Weights of a small transformer language model.
Training: a variant of SOAP for these matrices, 208M tokens, 3177 steps.
Each number is 128 + 24 x the weight over its row's rms, rounded and kept within 0 to 255. Layers, rows and columns count from 0. Numbers have three digits each. The size before them is the row's rms in percent of the matrix's.

# layer 10 MLP up, 1024x256, rms 0.0904, rows 310-364, columns 128-255
089:159148107129148128130147145155128145151153152131119171110154141128125157160112132153132100108123159131090102131104090125162161132143108113089141140152119137089105130146148131142131100127125125117113118079102167151129099166128097105146139105147093126107160136155130089117134096088137110136162129110120107145152118104120119143123151127130111098118135116126167106152096157165118143079100
107:136158158154114146131111104138134115149109155112140096129127118148142114131135168138091158117098090094096120106155062108140141145147116107143201102123101090100143097088133100138163129157137142151094101115119156090101108114145121107135144133128141144132180145124153141106148117106115110106096140140145126142111131112118148137105137142159135151150135142160125139157127124139125166142141
101:123125089175149139117115103131135096148166101135171127118141160127144094133116120142130139159142174118112121110107102130140145123149155166109099128114136141097138113117096090102121113101104157086114099123115128103124101124121129125112160137124084161141177159129133193125102091090129066093106152088180122132125165084104140166170143145148163130104079103134149097086154161136114131107148
099:138142137159132131126113174156123105136112140076066109144121175122136152148161192092117123139122137103123120119084135113142120146158137137125167135158092123129120147101117119118169130169052113134170114101150114125128136155147087130169106154117110151122114143120131144155105116114149117086088150132136116123104066112107102110174136075128117102144118124172135066122141112092146119115143
101:117081138101126102134132081088136117128134112107160084139133102120143098141088095142159126117139149162064118121123157109122143147167140116138125082194099137144111135100090129153100110120102123130117173157111079151140104102104128152150122136112071099132108159156095128080141141151135155124106104138103087167118123143170109106155114123153138137151105154104086133093154125161111132101121
097:074163132092153107139129149145142076126157118100149130121179129090125128103083079089099115163136145123096123144122143136096178136133142083163090172098127157084126111109131134147113147109126130125103119144206104123098114143117139112104127147119150109137136132137085112142125122137144114105105166127126140127143145132126125154128132117135130106135117136078144124123131096154114167148097
100:158107105126129136141141107128118152142121160181134126135162143108153145131069141138124115123128144146121102186138119134129146115126141127114155122116110138097135155166111100120107149146134087140103172180112147116131120096136128143114126081111137164155124127151124106124111122157121174129108103144124112134124162125113122058140151135144133108168116101174126162100092152136111115134193
105:125162121118147126118129123178210100131108108089134134155139144174128142136087155109113146144082121117115165149137129109144134128151131128103143157062169124146072135130128118150167134140147121138147089115131135156126101092132059160125153131100088116176178107109138141131144093119091125154158122123202131135099126109179108120153151109152157122136127124124141142116159123110154136109115
103:140093094142093080173154164155125146169185111110123163141141074157152137115112130155102127139088158108160091079106118106096154084107119150129138133123120139108133137105106094109095113114122103178114128120111157138092133088128149107110116130149138087095090119109142131105061143138129124127155122105125151133146088091111114135144156149137117131121136086176138165136071099145067162144133
101:141114133134131107133122197107143130169112141108082115153087090120141124160093105175132139102108115144129135128163107138106163121136138105096155116110121138164104089115137169149142134152172148169137102117157149133097162144125069125127131110120107108149168111133111117096103129118079120140114140181119162169090159161147145157086118134171164150107137169117108112118038098129127156108113
105:150096106140153164099106128124137141155146116106141183145156137140109114139170114122084132163119157164113133104146106150149117122121112169129121085103108115097112098087135131147160142154132140111118118042123125164160126104153125097085127123128128151107144087144151167114139136127132102180081079146137150147133098138139128169149124102110168109106105157173186112121124110123189161091147
097:127179119119116120153098138101130144157125096095045151128185119114076113130167144109162118153150130141140132113102167130141126107130125159112150121108137157075098121157109121109098116131128122078083145108132134158156153147164116072133162135118107134122120097072128122154083180146099127100097110123142117127152153134129114127108164123153123151116141121165135114145122148138078102111145
099:118157173111140155129145110136159073104115134127123126136132137095133177098122105132126138121152113214154160147163109106117146144151091121147111143141079116143119162165133142146113173153083137098125139187110124125158175082153140139142135135147142152087125096157123143111102126110129141118112126130107170110114153113147054123097152110114124113102155133111094112125127168081153139102165
091:138110119135155103163126124120091145086173134106148166129181097109139096075099143130136154133163133167090135095142135111089158105191099174123179142125192110124100156122118127126145125107119147105112115145142146163128153142096124142146127104095095092141115105106142064136166131092128133103175148119158131111146114086154122110145116140141124150154167132158116148137127124149102155155141
101:087124102118101119176138131128181129130075144123172139109099107124123138133132161095120159101101113147134099153150150116093137114143167106139107129137165147136121137107163149144170112103183145122145138141164164109113132119133118143122135133138160157147087173127137113114127128170117110191121121074121110127174141125092113131114113114144188128128130150155100109081080146137135171130084
092:109114148120152111138124101121135109122066131130122123185158109164099147171117107136131092067092117108139146149150093155130149165108128126155122132142130119105132090158121146130145134158129144106100122160134093131111158158119130157123097128117085116143166117153099177148182161112136101106149086092087117111144102123140133100147131145141141103115119130107135120107123104146128139139129
105:100150120129125071150158160129123099128116140099146127161134146127165141118182131112135136112121116104123101166117166112137115114179125146137146147123141138194104141097118110133120149143078129146166145124134109194117110122131121152098154150078140190119120140153145154124174167121096114122163130160119110115093129099175076128132138120132089114146141119144130148102121110151141135090099
096:151116132158121124105150139130086129138123155106128078122112072145112098126122139078145138146133117111105125097144142118144100137121166144083168149106124189143101091093152120124104121133095153127110147166142118147098121110145145095122141125110121114096150127130157089106143137123116128119141131125093129111147143106158122098153147120133117123114115140108122137087103161161143139137118
097:162156090141114134128145105125149144150141135135087119139164155067101131102125118127099168135152167160113138109095147147115140096103142120082162131123164165133094115134129171087151124125183140135153139126163151157097127105137164140131141108106147100135143152147176121123156148131114130125113139125090102105110111117144179151102095124138124090131149121112079105139079145126106130128116
099:114101153114126162135110128169106163118076089105118124170101110112122109148114119097133154119096176101110105122160136143104116131147132145106126165113126134125071125137128083118106124079098077138153124127067136100146138112167155103103140156106138121136145132142143143091141148180122164108123135168172119127095144152113072140139163111117107193105129152130109138102118095119129151101115
107:138086140102152102139148177161110142159127109101137154104130145099150118097136121132150139104132089121134106111101163165132139152127136133156143072101118122137122175120108136180136137118086078143090066114153132152155116154087096161141169139150137103097125123148124129090109150121139134146097155148130163123127123108161101112106121116110153160113101136106146145111110147142133139141115
103:128122114130081153152137133128135106125169164155092115151116115119177135132168120190168133169146140145140114117143097166157110126127127087126150118132111098126195139128124135137162096144105133124143104096104116149126125100134129156141157137104099134133103116106157140134179137105142117122107088129118166166119165093108096126176163151135135102127108115123124132119138075124105141129120
094:115138110123136115141133167100123148108111190145143124130154106137143104175174112097128114154094130124127087142163109121128124118154118132140132096139103132086108156122124135117126178134128145146134152108108133195100128155145109124149106093165102138137169127160158122193129154140165178110122130089150121113128172155114131097145124114127119115135108109119150133124158107142123116168117
101:150102108149178125139146136179125138144145158121137161120128126119142085173111132108096151095090106138121152099141159095096115170115126099161087124108111135129141132157116154121126145159145161166187145097132137141115124134139157075143114087111117129128123117108088073134114099142083151140137095112107141113174128133141113100129102115160168107124132119100096177102119134123124097089126
096:119125136095151185119142126101145105121119116113094167135138094133100076156134143148121131143113102114118088160113144177159140152128138107164112113142142120151134126142116101154114103165155121136137110049056109121102122139111113107122126094114076148117144094152154110119149132132114091105068134125129088138137115099117132131132132115135106147129142126116118133153146158086148101129152
093:133122114143130112185143161142083153109157143102112145117139163143130176092166144126080104105150106140148103153170147161140119100142088121119127162189130080167083141113133160120149125133106139118138135142132156098071128154091142148172137126155149116119149159096119089122124084130160110083119110128136117090133116114114127182118117106092135127138204147179150134157144160131099116109126
097:111155129156139163149126140128137173159122122143138129157135132137125105143145117184103120137114131155086145119095108165118128166087160100127074111071174156110127135151121117104114128120133127140100126100174144115170145113138126107102113130145129129154146160132159083178104154160133101138129097099145083122113142114107179150118126144135102133108131095135119092140131181150117114100102
098:134109109211112101131126143150074128120125105129136131136117115107146140153131142089124119107125094143114131129127141121134144137075118128153154161121137064115122126099114159147108137149148104184164124132107129133125084135131107179103150153116146157076132109122153126091094123086165112121143163120104145146106109137066155148089105133174178145148120142176122121110125098107157141166109
094:137155174122109169173107155144154117119131147129194088143159118097097127141113137112150121096124130109132145089114133154106163137171126061135141096158158093145120150151100147117166149097150112117131135110129167159103140134091182143144115127119117181140135084121118136106130109119163145131142137131121148132175129093129115129156158101152105140108099116139116070162132161131174063131126
095:139106151102129162164143101110134116143116126126116118137188119121099158123151164122119142136103120119199146142106173134114121129140126137111091126162120129158118094096076105116119122110174133116114134164110089125121140176092107158136110093111114139081154102148107088091105079129093140178130127165143147144168150119128136109099139128129110102123138158101111093130088153124182122140152
099:156134086122130142143153127120134098151157169152132135123111110086140119154155134126102139121173115052126058130130113130151146116138131142112144134124110097141137077174180176105125130160140128160160139149138073116166141076096146122142135149119092138129139097127129179122114168145162134155135120102109113126135133141101157112091093114131135143093087119137121124134160110107123125148136
101:124095107136138097109105103156112084148142154133130116145102089089122120124092108106137141124113167153115127127085131125132165148164104095122096155110148087076125141112182150125123184106127110137122118117112143108126128150127188179140115082128114156147131118132099129118125136086135148142107113144135137132099140172127072139130149122101174140109118166130167143115151070111110087094126
106:144139121134162128151088140121116138163161077152104090144071108129110141115152149136121131102127143161149107134124113095126119108095141140092133078133133150154087134113083142150125133112149132130172117133131141143144092115155126112136128166163140133179153104111093187133151175128152072152109084128145112133123117079145095127118117104115141112108153112151142129182118124129072112091121
099:130136128152115117132156159151103134122155117115123129116155128085123138123165139094177135131104135141166097134114119142112147083171155127106193114116154132178164145107164095131118139140067101113150097145144132103137113089087147112115136114136120119125139141120149148145096123139119121116163167126148108143089154113117111087142096145104110134131112159129139101082138103137115103111111
091:094158142165134129112134154130137145096139113126157075142135106125130112147135131102148148128133113079130156135140119168115130113148124120120135103121147104109142171144154144113165117163108116093129137107162135123102129141164149060100131071113141117181141131147127164161109153140152150168146131116133121137113153121146116120146112121105124124178106143113104101137160130137122122157119
096:146109087137129136110122098119092107107099134133170134125160133135100156076123110122144118138123106115118131121134177103121146150125154157150154130149110091116120111189149152142129095108158127135178130132117110154136095078123152143145116121144134148163175170151107176115113120184135154083135112121132120139099135120131107173176179109130172140160113152117144077129134127097111108160160
112:066111124129132155114128146143149141147125061118134118138091098152163115130113132136137131115156141131152143118147100118139156116118111107158130136088073097125156136164113131152092138151134135113128075108145108107137168130176130105097164108079104133113134137104125142098099160138127093106118127124118116110077117126151137109135113160155145153112192133125134150134144122106130207081139
098:143176138112124100108153156174138112122183135130074094113128108167172097148150103126150135124142137156150134091102130126146116144091150114100134138104133110154138099120145121152083128115095156080121101156157078137151059138181119166095138148120164145099108101136082140130144113156123140159096161123144139075126150087086138132146151132146156137157078122159129155096119106143123133156088
099:093128099128132137103096153105123145124148090177102128099169088080105183139117169145139181068140120154168126160114142140152182141111136116090130111145102111124130175116166134142122114137150121149080106121166142146154118099150140145151147127105087113177097113100150117112164139097124155085124117119131193145136111134164124129110172112145111197151099121143102164143142155151156138147136
109:123154129098118131166143095135098139152161125173082100146119131128109111128176105182136109116145157177148105143150128137129130185079141110119116131137130162121134155137068151135150126096150122125139149110159167102112177141132141142136174132132144132123125123159084109131129115139100128085138087160126111146078128149113138152132127115094129122161132141107140104072096157153135144177145
097:119126136118159138100140105130121136156168137096133170116087112144112129095131160138126112089138113144110128127135150145112123095125160160118115111143173142132096130105156135156131099145167126135126163101093105087135119123111131101104138132117080153136124158159121098134164134168103144133131150162120134114088121117106172152165121133117120116110109100128131130106174078119131134195061
100:056130101126087151146140135124153179099145138105143120136107111108108132100157160120134126117158161107157154189121133138172103140161099101107097132121122116079151136094155129140092157147116116111097149117125111105124111137121091146122144117128147136120142138141100121146137135134136110113141123115096135095139130114159132138126151127138150167072114099154129167104136108127153087160141
102:097168140119117149114131118145119166133133136102086162120111138102121107135149114125126124097175129152136109149113142141108122132110123101143140117113109138162156133143156085121135107131093141114142118133113083133127108100121123120156163134129144172100159149151077154110109156178123099144114110166097148115111110127114149134056130111090104128162157127105125136165125111134131116096114
100:176125159130120109101108148142143143114119131113147101117129110147121148141159097137153147152135176055151123134089082111147122102100096139137097160168139148115085159119145125137097145114132148123107142160134112147141100155110112173110154155161118160138096121163142121130119181095172124104127132103114129165124139118067125110126148156124121137152091121100150164160118130141170134152175
101:142142107161095114107147105136150140131103145141166158110146121144110184125169107143145149146104161109191108117190108123122123163110123128155125104144121113145090127118113115079150110142110170105146128145107159156166124091083102144146161130130141127108116112098123156148119165102079132119143096100113144120167142123121137082114153141121153159125155168143162108152120107125176173149138
097:090161108116132114117154151124127137123119115121139143073146145090151129159157130182133127116120097088141172109133093098113134134144086147125132151111140099145150129141117138138184102130165169107109119186165137078123118178132117162117082124128110145152124148146141105110107092126089126129122114182151141114164112151124115088110167130111109120149128138103124141151117131134104110127148
098:115131169072094089127119111120146130129183115137105131084133143149183134154177145168139132135132134132105122158126104164127132127139125119106154140174100147108100081094133143145094110153154141123124143147116141071140159156087071155119109120127142115114130117109097152134095120085124172111097155131126104127129180125123150138142141135142096116109137135111163151113108106102118148139138
105:149141070144179127133145086143099121137131142130094169105157141140127118125095126150103152112105146124081130122126179149117157102130104119151157110123108170150152140135126115152125130103083118081167113090098126176100112126126182136132092151141105194145117133119137125121076129144151117129149148117148154166100116130140103135156120129151170111124157132113120115120108117142145118133170
102:134135128102111127117139113121098124120100148092147175150138155103120100113071121082081136110114140150127128162115169152114136151104095136136110129136110140137184162130134151122120130078116145136139134143140142131108134104112124125109084169126153161090162122121120142112102120131152141151142149130128105135119087177118100112131103092147147084125134101128162147118102172167111170124140
092:170118155125162153115116122108133112104154127114146105120130155127130147117156169134172099142126148142153121145149155138137154127112140128144164179164106104157127144150119135146105151099141147080167124123162131118156127085108144143057094121107123173180083142139134127132125145173163136133119105138120096116131137109108140170142127140111102101125148125184118140156116119116093099111126
097:181119156137140112110138134148186090086136143090118112152135083148130131097101111121129143100164115160161133135092108148109133135156116141134132099105128177139155117092143077135186143107194103098120126118109146151113121109121129134112150105173152122135165161120111167124139112128145175143109132138112110085102146134152120106082118076134133138170172144132127092140126183113102097140155
104:118116150122174108153139104149143136116072136122140097114152123121169094120121147156164096117120156152126115082194104115113132140132137146124131094131073092118087121151142120123138107139150095150154126114107131165083066109135105123165147095146147137154128104120142152174110135114120142144155143131083178123095123114160096113123140114096137141112168148105134141150128165126136098104164
095:131131137166113092162103082128139177174121146134079107111161098143121101121134118112144158113102107139145107105102137111090138112106111127116120108091143120119096155141234152094128127117130149167154151086165102159131139150165143124170104078151143086180102148136120106129124123131159150113126195121132121156122128178141100165126151123160103124083149122126128120102126119151096107142153
091:130120153124152059105170154127165158126091167126171077122161122134099100126150120117093165139109180115145107159135110114115119131096128114102111101103165134163133147139089137131165143084138154104163140128130088154146083087092122131170141151140104108107146163117127146140144112136132140121132160098139136124152117097111140110136118135145096091122130132123132077118108087124095142139130
090:203131090118123157145080112100112119112134116075179082128081154143164105123137101131113120124130136109145157157133123126116084113139132124136187120147114090122153165060127107136140105141103142144141139106115128090180154106124112136120150142101126125115140119148128135170144143121109103117161143152129091135173126075125076140127143132096126138155130144101125148123120137159119106142123
# layer 10 MLP down (transposed), 1024x256, rms 0.117, rows 310-363, columns 128-255
082:097129121098148124146144134073145087154120087113121108111132109115115119121137073166144126111122108171122087124113097123125114103119105105122121122119165144147125141109107134124127140131178125123147117141133143112148126154185088132118101135124126150131136191113136137141114116100115183099104137168130123149126105163107072098126141134150107156114139139142066152143145110103125102128138
109:143125097177143183102105107154130149146148098158104134146162129124100141127116125129063123107128146144099142157104075157098120135156106151129151116142132100165107087150131113147141173084104135161087116111139180180105151095089137134146135126113152110138133137123091106117126084083145118096135107112106149130100112111118124134155124131124125087153145124143109120139134100130131170168141
103:131127104163138109141075117096122110103104088153111130126094131081128145155143142165129151105161076063148125165139121107124158131114120115167161148142147151154151145128129146109100184115126127122138096132163122120161113178163130082126146115129124159146080123163144084095129123137106122145133119163136120114122128110109130109134126135123123159081127150097172100148094117184170119103142
102:160141149128111116120113111115101158151142156120135190189098136131200124129098136131116133132133125118136125135096182124132114140137115129093159096159140173145126101127118189131111098131107135157109127120175117098169091129122109108138166108121165105134111106143144139122101185122150116137135080094142166121099117135150100119095148083106128131140126122137180145094159146114119149151117
100:141128114126104125150150102119117142162172118128105149101124131087083119136124157104109101128107103110127161160150082092121077155142120118149135149138128112111124138097142145148087114133119133115129118057119126126088144149143177107132097137130121125112132144118145121167084144157144114096118115132130137091145102116122154133112156117097140149128131126106140133137124084117113147124103
096:137108151124108132129154118116173133130092107129131140139092095118150112092140142164109128067136157123116075125127124126106140114088122094181157133160093115126140131172091115100160187152150141129128115096126124113170137091151133111157131115136133107112114158123117106155107138132155130102113095094128138165175104144114130156126149116135111087154133125077158113124114150128155095141134
101:122138095167132112108134120175148190158147087092112142118133126129184124141121123136115136130117130097131114115128121119101148102169086133112138137115132132120108122122073106161110078134131189120112110122092135100123114115094111173152148164095122116115148123116106128140135124151117118120115090146160102075112099120092167110117149176146122131141160103129085118104139156082077128149131
103:101135119151107140153107138120113159067193183141099113128135106135108134180126104166114139140174134149101134159174122078118075171073093097137129117156101140115142140115168139122086176151132114121129093126116120092118125154114101089163109140155107134123134146111133133165171111102174123123162128144108103106107149166106129125090115110131133126103135120112092143139107115145135139140142
108:108151092118167124126107144128158151117062125141133130145176177116110123128117186078161137092156109116121106125063108116131113137131142105138131120116148112083143150127133110154157135130112100149102149139144113146132136119167071137120139111148165076162132119087130164143144171114117133106178092138104128163157135128075075102150124113113152140142195134117138098154157091145142076128129
103:151122104137130108109106138134109102095146198131108124121164102104106101108091156127120119147096206115128121132111144165150149157134121157086157145140109144153148066138109098125090154142142131110119133158115111127135123117163072123144156140160112091107117146136150127153151084143119134092152144121141162131152136144116124186160171109121100135124068153139105104124148119137133109132158
106:111170082109135162131092069128147126105120147128130126113122121100134112140144136164203112145155176107102134099124113134132116117138167133137148152163095143132090191145156073114186170123134142113148154180129145160094130137137171122153125135128130107127104139123120121163108111128117140099126128139080141149127129127099095122159123120180156127133146139122116066120171126152098099133123
088:106139147176145151129139134128118134126099121144130116116125111139146150125087097137160162123108163113116066159100102107117119111128097125124123139125146133116172082158133127109145088110132147160132093119136146083095113113102132094119117146145106155146135139114142129135149116105180147145135114120133143100094152117179158117128141086120109132109116134134137070129173134167100146178180
103:150130152143094149110148149118110146193135135107141159120128097128141138096137141136118135094138117162140119147118093132130143116108128094126139177161135183108117158124133158095121151125146117098166133122101086120147125159117086105151133158138104115174123126145111161160182124125127095139105149126100140109120079121102118117149151108124114146128059099135119131137160117121108110121150
089:152134178129113146132146128142133136162115168125136102117128137158112139117126132111123142102135133123131142136097097154125163145128114113141098117144099101128180119146121101109139129138135167137129103107098101150089129078157144081145097132152164155124124154142162116114134092116119121142127140154145114130132152129110176147197110085150138148091150133103172100140141154097106125152121
114:120139100090097121069137097107134110129120137120141148156121156096128140142126163095121148127149156121130120170112112106104170163082149150148165111150110116144130104156110105130089141142126100127117110074128161129097127144139116113136127139120169121137091149109146090137138160138120148116092160123115118126150106087138141175104170105153158123131131140100126157136119135129140136151120
093:134120094125131144127132135125133118154147130107169156108116133146148137141159132146159163120166137113122152137116125135127134121162116151086132099122123101108128139138105151124160139179117074123174116183132136115123085096129155088124177088125145142116081150161138098125067161149113107118128142129117152138137106116146123121086112141140132136154137103118118159117149110157130133143126
106:125106170094116109129109096136124107107123137146104123103105096148149137118108136126098126100148154178139151077163130152137122074097096110143139131134138125100075137114134119120121114136114133093170144115116158144104104132147102120129147136112117146116120140136156124109119105100120124138147160146158121135123100131136134139125121075121139134127086123122131106133078176125130135141169
084:172121123121134114120111116100137133102108116091110093116086112152130073117140159137116163120078189157132118117122172108101141133076146095173082150147125117115164103114089137132114078147132115139127063096096138144166124070143148183118130109131129126120117098130101179165094161134150113115093133137125092160087158126095128189125127123140107119132096118150139105156148160107102100130123
089:137136088119142092115120145150112140105087134141137120158112048145169114100102139082182115094150144116109133153127061124130106097148106116126139207143136119154139180164151157180115115125129097168131129145091126122107161159133132109115078117145126126088146131101167134074117142126144137153129126151130119125137104128106144116064154126122159142107132114155104140114133145132144117150115
103:142129111108138145155149146136138117130146145124125138119140153113140160140143157148087128140139127117170150125103167136124147102135150142161145102149156117101139116106102113172103118115085114152134060173115150118088116164137159110128113135128092157084155152152135109135123125154161157085112135137172107131109133139159141139128144132112107104113115079151116126135152109171109113124127
107:114142136148120136145163105130165129188143128115102142092157150137141091123090118108121052127094149153122133091177098115126150087145116098111153106139143131116144112123132118114149101087113119096128147148121121103069147137116150119106125150178139094113122122138130128091134131143174129121137112075092111148123138110090133124112135099143142177096126146137118169132152104126139157145147
110:133109142085147100115119163154183161135125143107130126114153090122107156171095082130074135110130122147162145132129155098136135117148164132167119136103120118105103165148101129134137130121164109128123158083162143141166104113074145125079098075162152139112090036133135127121112140145145131169113169111127135100126152151106116126100116133123103114131150150151151089082149109155155120090115
102:176082078144172104115130119113137080092155137118123115106086141091118148139093122128141176127144151140112156114134084089119105132108143135127116135159157115149153076132164095134127110134094102118132087144148122113133143113120113105139116096139102164110117173120091097111131115090101083121156107151147114120112159144164130138144147125103125173134119120139149147124145151111132104081150
109:075147119146121086158113123125063112157136106122149087143138133160106147140135101147135053118093136130152165124165164125104132124134095136116093134107127116110122141122127147154123164135129157107106134120153127149122118112171129095112164138152129198162121136100136113142110123164154114120150098131126077125136118208102079092147138168116154141122114154126124129102125170169168153137078
095:148127128111172107134155119166104155149100105094173110172136189129143163131053106173133114121159134126113070129167152114140101141181150115096121116098121094109104149157115159123148136074123154099135186117117138098131122126163171118113131096144123130109129162165108116112123144159125107126170122177167115122121107162121096143132118154094104098106170143106133164119138145124133132135126
092:185124151176129129145161120136113101123116132111106104125121067150095073139121163112178148133119170103128111121099135129131102136122138123150076131082145135178143139101133146100097146125137110079115138093102118132134113158180129098140183148115127103127116094099167143160126102140140137134143162149123147158122112117088136104123150127119093111131141118100118080121143151119121102134125
096:150124124083141149132132170155118102136131085161162114139136075101081124132130154125127131135101169083147130122153096143128150134120101138117164123149143084114122097190123135113093132108161143152142145133092118123109171146131143118135140149150071091119129146141140125136106132082143126141095124112133173151128099147143160117138151144131143127157150161108152099160146124114116168154090
095:108155123135127129133098172158155157120069119107140137113092125120145100165083159127130120113145095117124178111131118181139096157107117095141103160094091147126097120103144145113178119112112130123123158173124131164116084086132145134178117168099150155151101098112132152145129109142106119117118160122114099136165141113134069095152132109078130154135114130115132133126069130133093100121136
096:137114115114120121102130114163152173090116087124145155142067127140171127101121135141142134170103096141123148156107083137149136139109139161129110170141118090079107132117124112115165129125157132124126156121096111106147098108133140125121138109095166148163113138116130132174117115139122145060088106141126135144119121142106089114181115128160113115123114135150164176087131104129114123072143
093:155147143172134134100132117146061063143152102100134156135178125140136110156199129097093115131121153115117147186131127180113142157133162070143128110110149143136080087147171155149140136113142152116119141113117112114140114113105169121114111125127125148093106144137130120119154130112059132100151126090112161144138139121149118161127119134164170116122109125131127161121112139135126106110111
102:137118130129124097105126127120130125132066117124124113151137168116114154072100151125125151124136108169129176121124156168123137071100119132128149139138110076151153142141171100094141109109086157104091097136106145172124101157096142169137120109125145116130153117095121163152128115122094131142123072102154137134149140131110134123117134120157172114157118143147143097194147152107116114129145
096:118151120137163127163119148131148137146123102119155126059148076086100109165114114155129171099109139102139159124111098133121133147109122181125129075134144122139063123140110126102119156095099138104072156099134135151116138127137151137103096148117141147130125152097128122133071103118130067143134151123124111105147154128179125101125108142114085083106099086162135172132145157146133128167125
102:143120125155167122118086141128125092143148124119131163127116103190149129132135137115129121122112158125163166122148157099135138143124146178118169128116128112095103098122129129139121132126160117162093173120113163143165133145132108111143125160165084059102141161121112115157144139099144140081095150131154097096140111133114115128125142125181120166134101106136112124074172113125144119135161
107:165121136121167139161145093137122140153118112159166120172136167098124145140117149145171087167111122142210132131165154105125123141115093143108139091113141140091126107125144145121133097089132136068097114154127128139114105136124102140108104097131142117095156156135132111154124114128139181133165144089096107177101175105124118142120185086119163104141107096185112147109123111122151109125109
100:130123144117174119130112148125116128159179128115085165100131108184124082113098168171100128162161127121124097103107118140089139140098147135098179114144127108120121103139082112140108166138095162113120108134139138099181166136129144165146126086180133126127145152092133141137162108121134137153168127121131099165155120131153145120120164132114135131171122154121125150167085114103149098150110
104:132127139094116088148091116127169136136130124163140088154161079117150146143121117120120108109136189131141129117140081160117076095127172119125141118143110130152134120111098129121109153146113111179085115148134150140128144125087139072084117139117158172115138120133166123118152119097128076098125149115150107084111178132128150092114074134134091112106154071144102156137108129141101146147107
108:136099110096176149134141151100127063116154117135141135130108126164126135139127121124129107108153154114132138108091148159135126130066180125119143133136153114121145137121091103139137105109129164095178107141145134112144147142127125166092089137127177159110135096127143157116145129155128149115103123143124130159136143170137104118111170140144118140088126171129144149158120138114150104163145
094:095092161144106165149131142129116120182103105137116110130125183080139106123109137103161152097136149116093106156173160101153148134143106124137147145138132127151133140123096132143184123125157131218112125149127123114120139101142118126115103127094136186149112135088120125135113096115150125134156119147166128119097142112141136093095154133089130123079097103112147115136113108115095134103135
094:149134116114119121138121107104116090158140145114164093092126117138159108109149122159121111104110147133097116120086099105151132117090157131128090144167106110148135135144170112092104147138090124133181116150119063113139115139132142125110119132133117158084150101124134098182146150157136109096187156114101141087128125174141175154143101107080124098082138155124092127111106078146129121148139
111:163105123163109121135135123132162118134118186123115122113164153121112154172126138126141108128111141132144105129112121136138098103102115137108192121122111108142169089136135137199108112086143163170105193164097159126118151105123100108134101133170118163115080148110159150178140116110114111117116120129119117145156108137106142122109116114120121084141135157148117138165167088137117124112115
097:128175146142104065171161154146142127137120076166087152137140123144110148118150077117118147132119130133138142131158152126155140154113140121123153125126119147121141136117116156128112088104157129149123099169132103124133090197127117183108150123121107122152074125112096138111132154121144185142139125139059088145168116173133132113098143124122096119107143084116111137144091133129116133102147
092:132168108114122115124093126095131168119148160129137149123119138148150109153132129130103134165130165148121166129112168096128150120121136094102110131141133123107124097091139122160162108105125095097090178170120118129122131149138116144144174133132155116122157113110111153088148134102196135116126111136087117142101133143133106126092162085116102154177101107131117162140140149117080114122140
102:136118108119153124129161111124109140130140136103104082089094114136104173119163148078087137180132092135133178139138111127096149096128154122134124182128137075128135132122150129137141137166178134104128165132123095111097105127110150162134089165170112119131134092116181193153108117151133152115126113111148100118133118105140072160084114117171118121104115140160158124110145148126116183115158
098:139147103109116104114144111139131122137121139146113117093110152181141127144169147076144094121147135101135118108137138125152150146117095121074133129183148140108074167160110046126087103130136139098140190121143113172145094123115157119111112098098114143132134129108106138127113140109119103157169144121080102142151141146136119171087143163092123122152107139132120147120139124121141131134127
106:105122144104144094141112126125144171164128072133133120112122108148121138110109114117123152095084093129132115079093159110139123170169142135126123140123113137155134117153153127129124123073132118108145133155144126115104142125123144103136141120123118139085082160113110140095132099110140119095121070133129154143115092132102105157174123158133077117077136113141125123092093148064138136149116
094:120122121087134139129123150141130186080155140137149109162101108162139162159133097160132094129155109123121081090136137138134170133068159141119139123084120167114134124102135054110118170106150151138143143113144134123130134109136167110175098133120137144129106111128122096103128126172130140122148093127092079128100103152103111201138128154133124160128157163135122121126077152128100147113152
094:134077125115133127070162106121136131126145155112136094136154097120096173172104109121091089104078135127139105094156123108105145122139102145107093143110167122129104125115132141111125147124119127126103110107115119137149119084107155125110161114141150106114123160168139085107097109141122124130142099124122148114185080133135090180113163098171115166126155136130102143156131155102094130159116
106:113126206101114123129149135113121115112149114129167123133124159124128082120114088116119088112131167126138097141139104149119140113144164118157114163144134145131148172117144078150100131105173113151183097160134099109147123138105104146127140171132160135141058135150141130149127135102164125113097167106121119130107152125071103098171119125178094131108146110085150152172085091148153131141121
094:096110123133117114093109154106163122125114154183148102152145129133087100083166161182092128136138114104118173086126103121117107151095191111133166100129143155124124149105120151103120059136136113119149130103125099101116163112165104141131141097139162145140109126153130132156116163137150127114118102096143124136152169128115106166075160109118100123165141126118143131162100093106140123108128
087:132121110120110114136191165101121111129148125114158126183139120168128086149124123159121171116130130114114184105122127129143134121139141146081133127099088130097106120163118173140170154140131130137075130161164110135116106125156131113119138118170138159119122109120098115133098139130148110124111120151108122123147139166123104120104138136187192112162126117110122137137098136147159127098136
109:119134127133131155133129133126126155150142181142097098182135160114100155125108094195103117145157121131085119138174151148135115114076153156139117127142118114136176111134130121139108171147131163133119153165104150158102109087147145140154144132114121145130126129138139114102141117157134073172126102108101150106125110097124156117161166144119101093145113118126170147137126120135105151142142
103:136159160161137134139155158071121064178115131162122132111098135105094136172148119077152145134121124105133136165093176110111108091089105084150148138091124130116169104115152155127183103095126158162147099132138171117127168166135150100097117151171120142141127104093126122104103104133108158139121117113101127143117170123131165124129107161077085107149130118121114149147109136118084155181136
106:162077132104100118084153168130139160151108124115113103149114181160158141154127132111117106136109068138157142148125108167121134069116122120107091107113157113086108119110115137154095096140147132134092132120153151119109148123151166146160117131155167140109126158114105118137170147086138102098141116129118081131122141159099152139141150080156125138121132152089151124121080102099123155173117
091:103112097148103141077096165161125138130138104159119081149148138141087138138159145142165149106142139121104158093137117139162129097117151139159140151125061104098170117091135127147085180158096096154116123130120146119083146146132129098087114154111090124101132096122105121086077123163107145123136143151106125131145140174128119137116134112116135138102148124114137171147113175115108140093134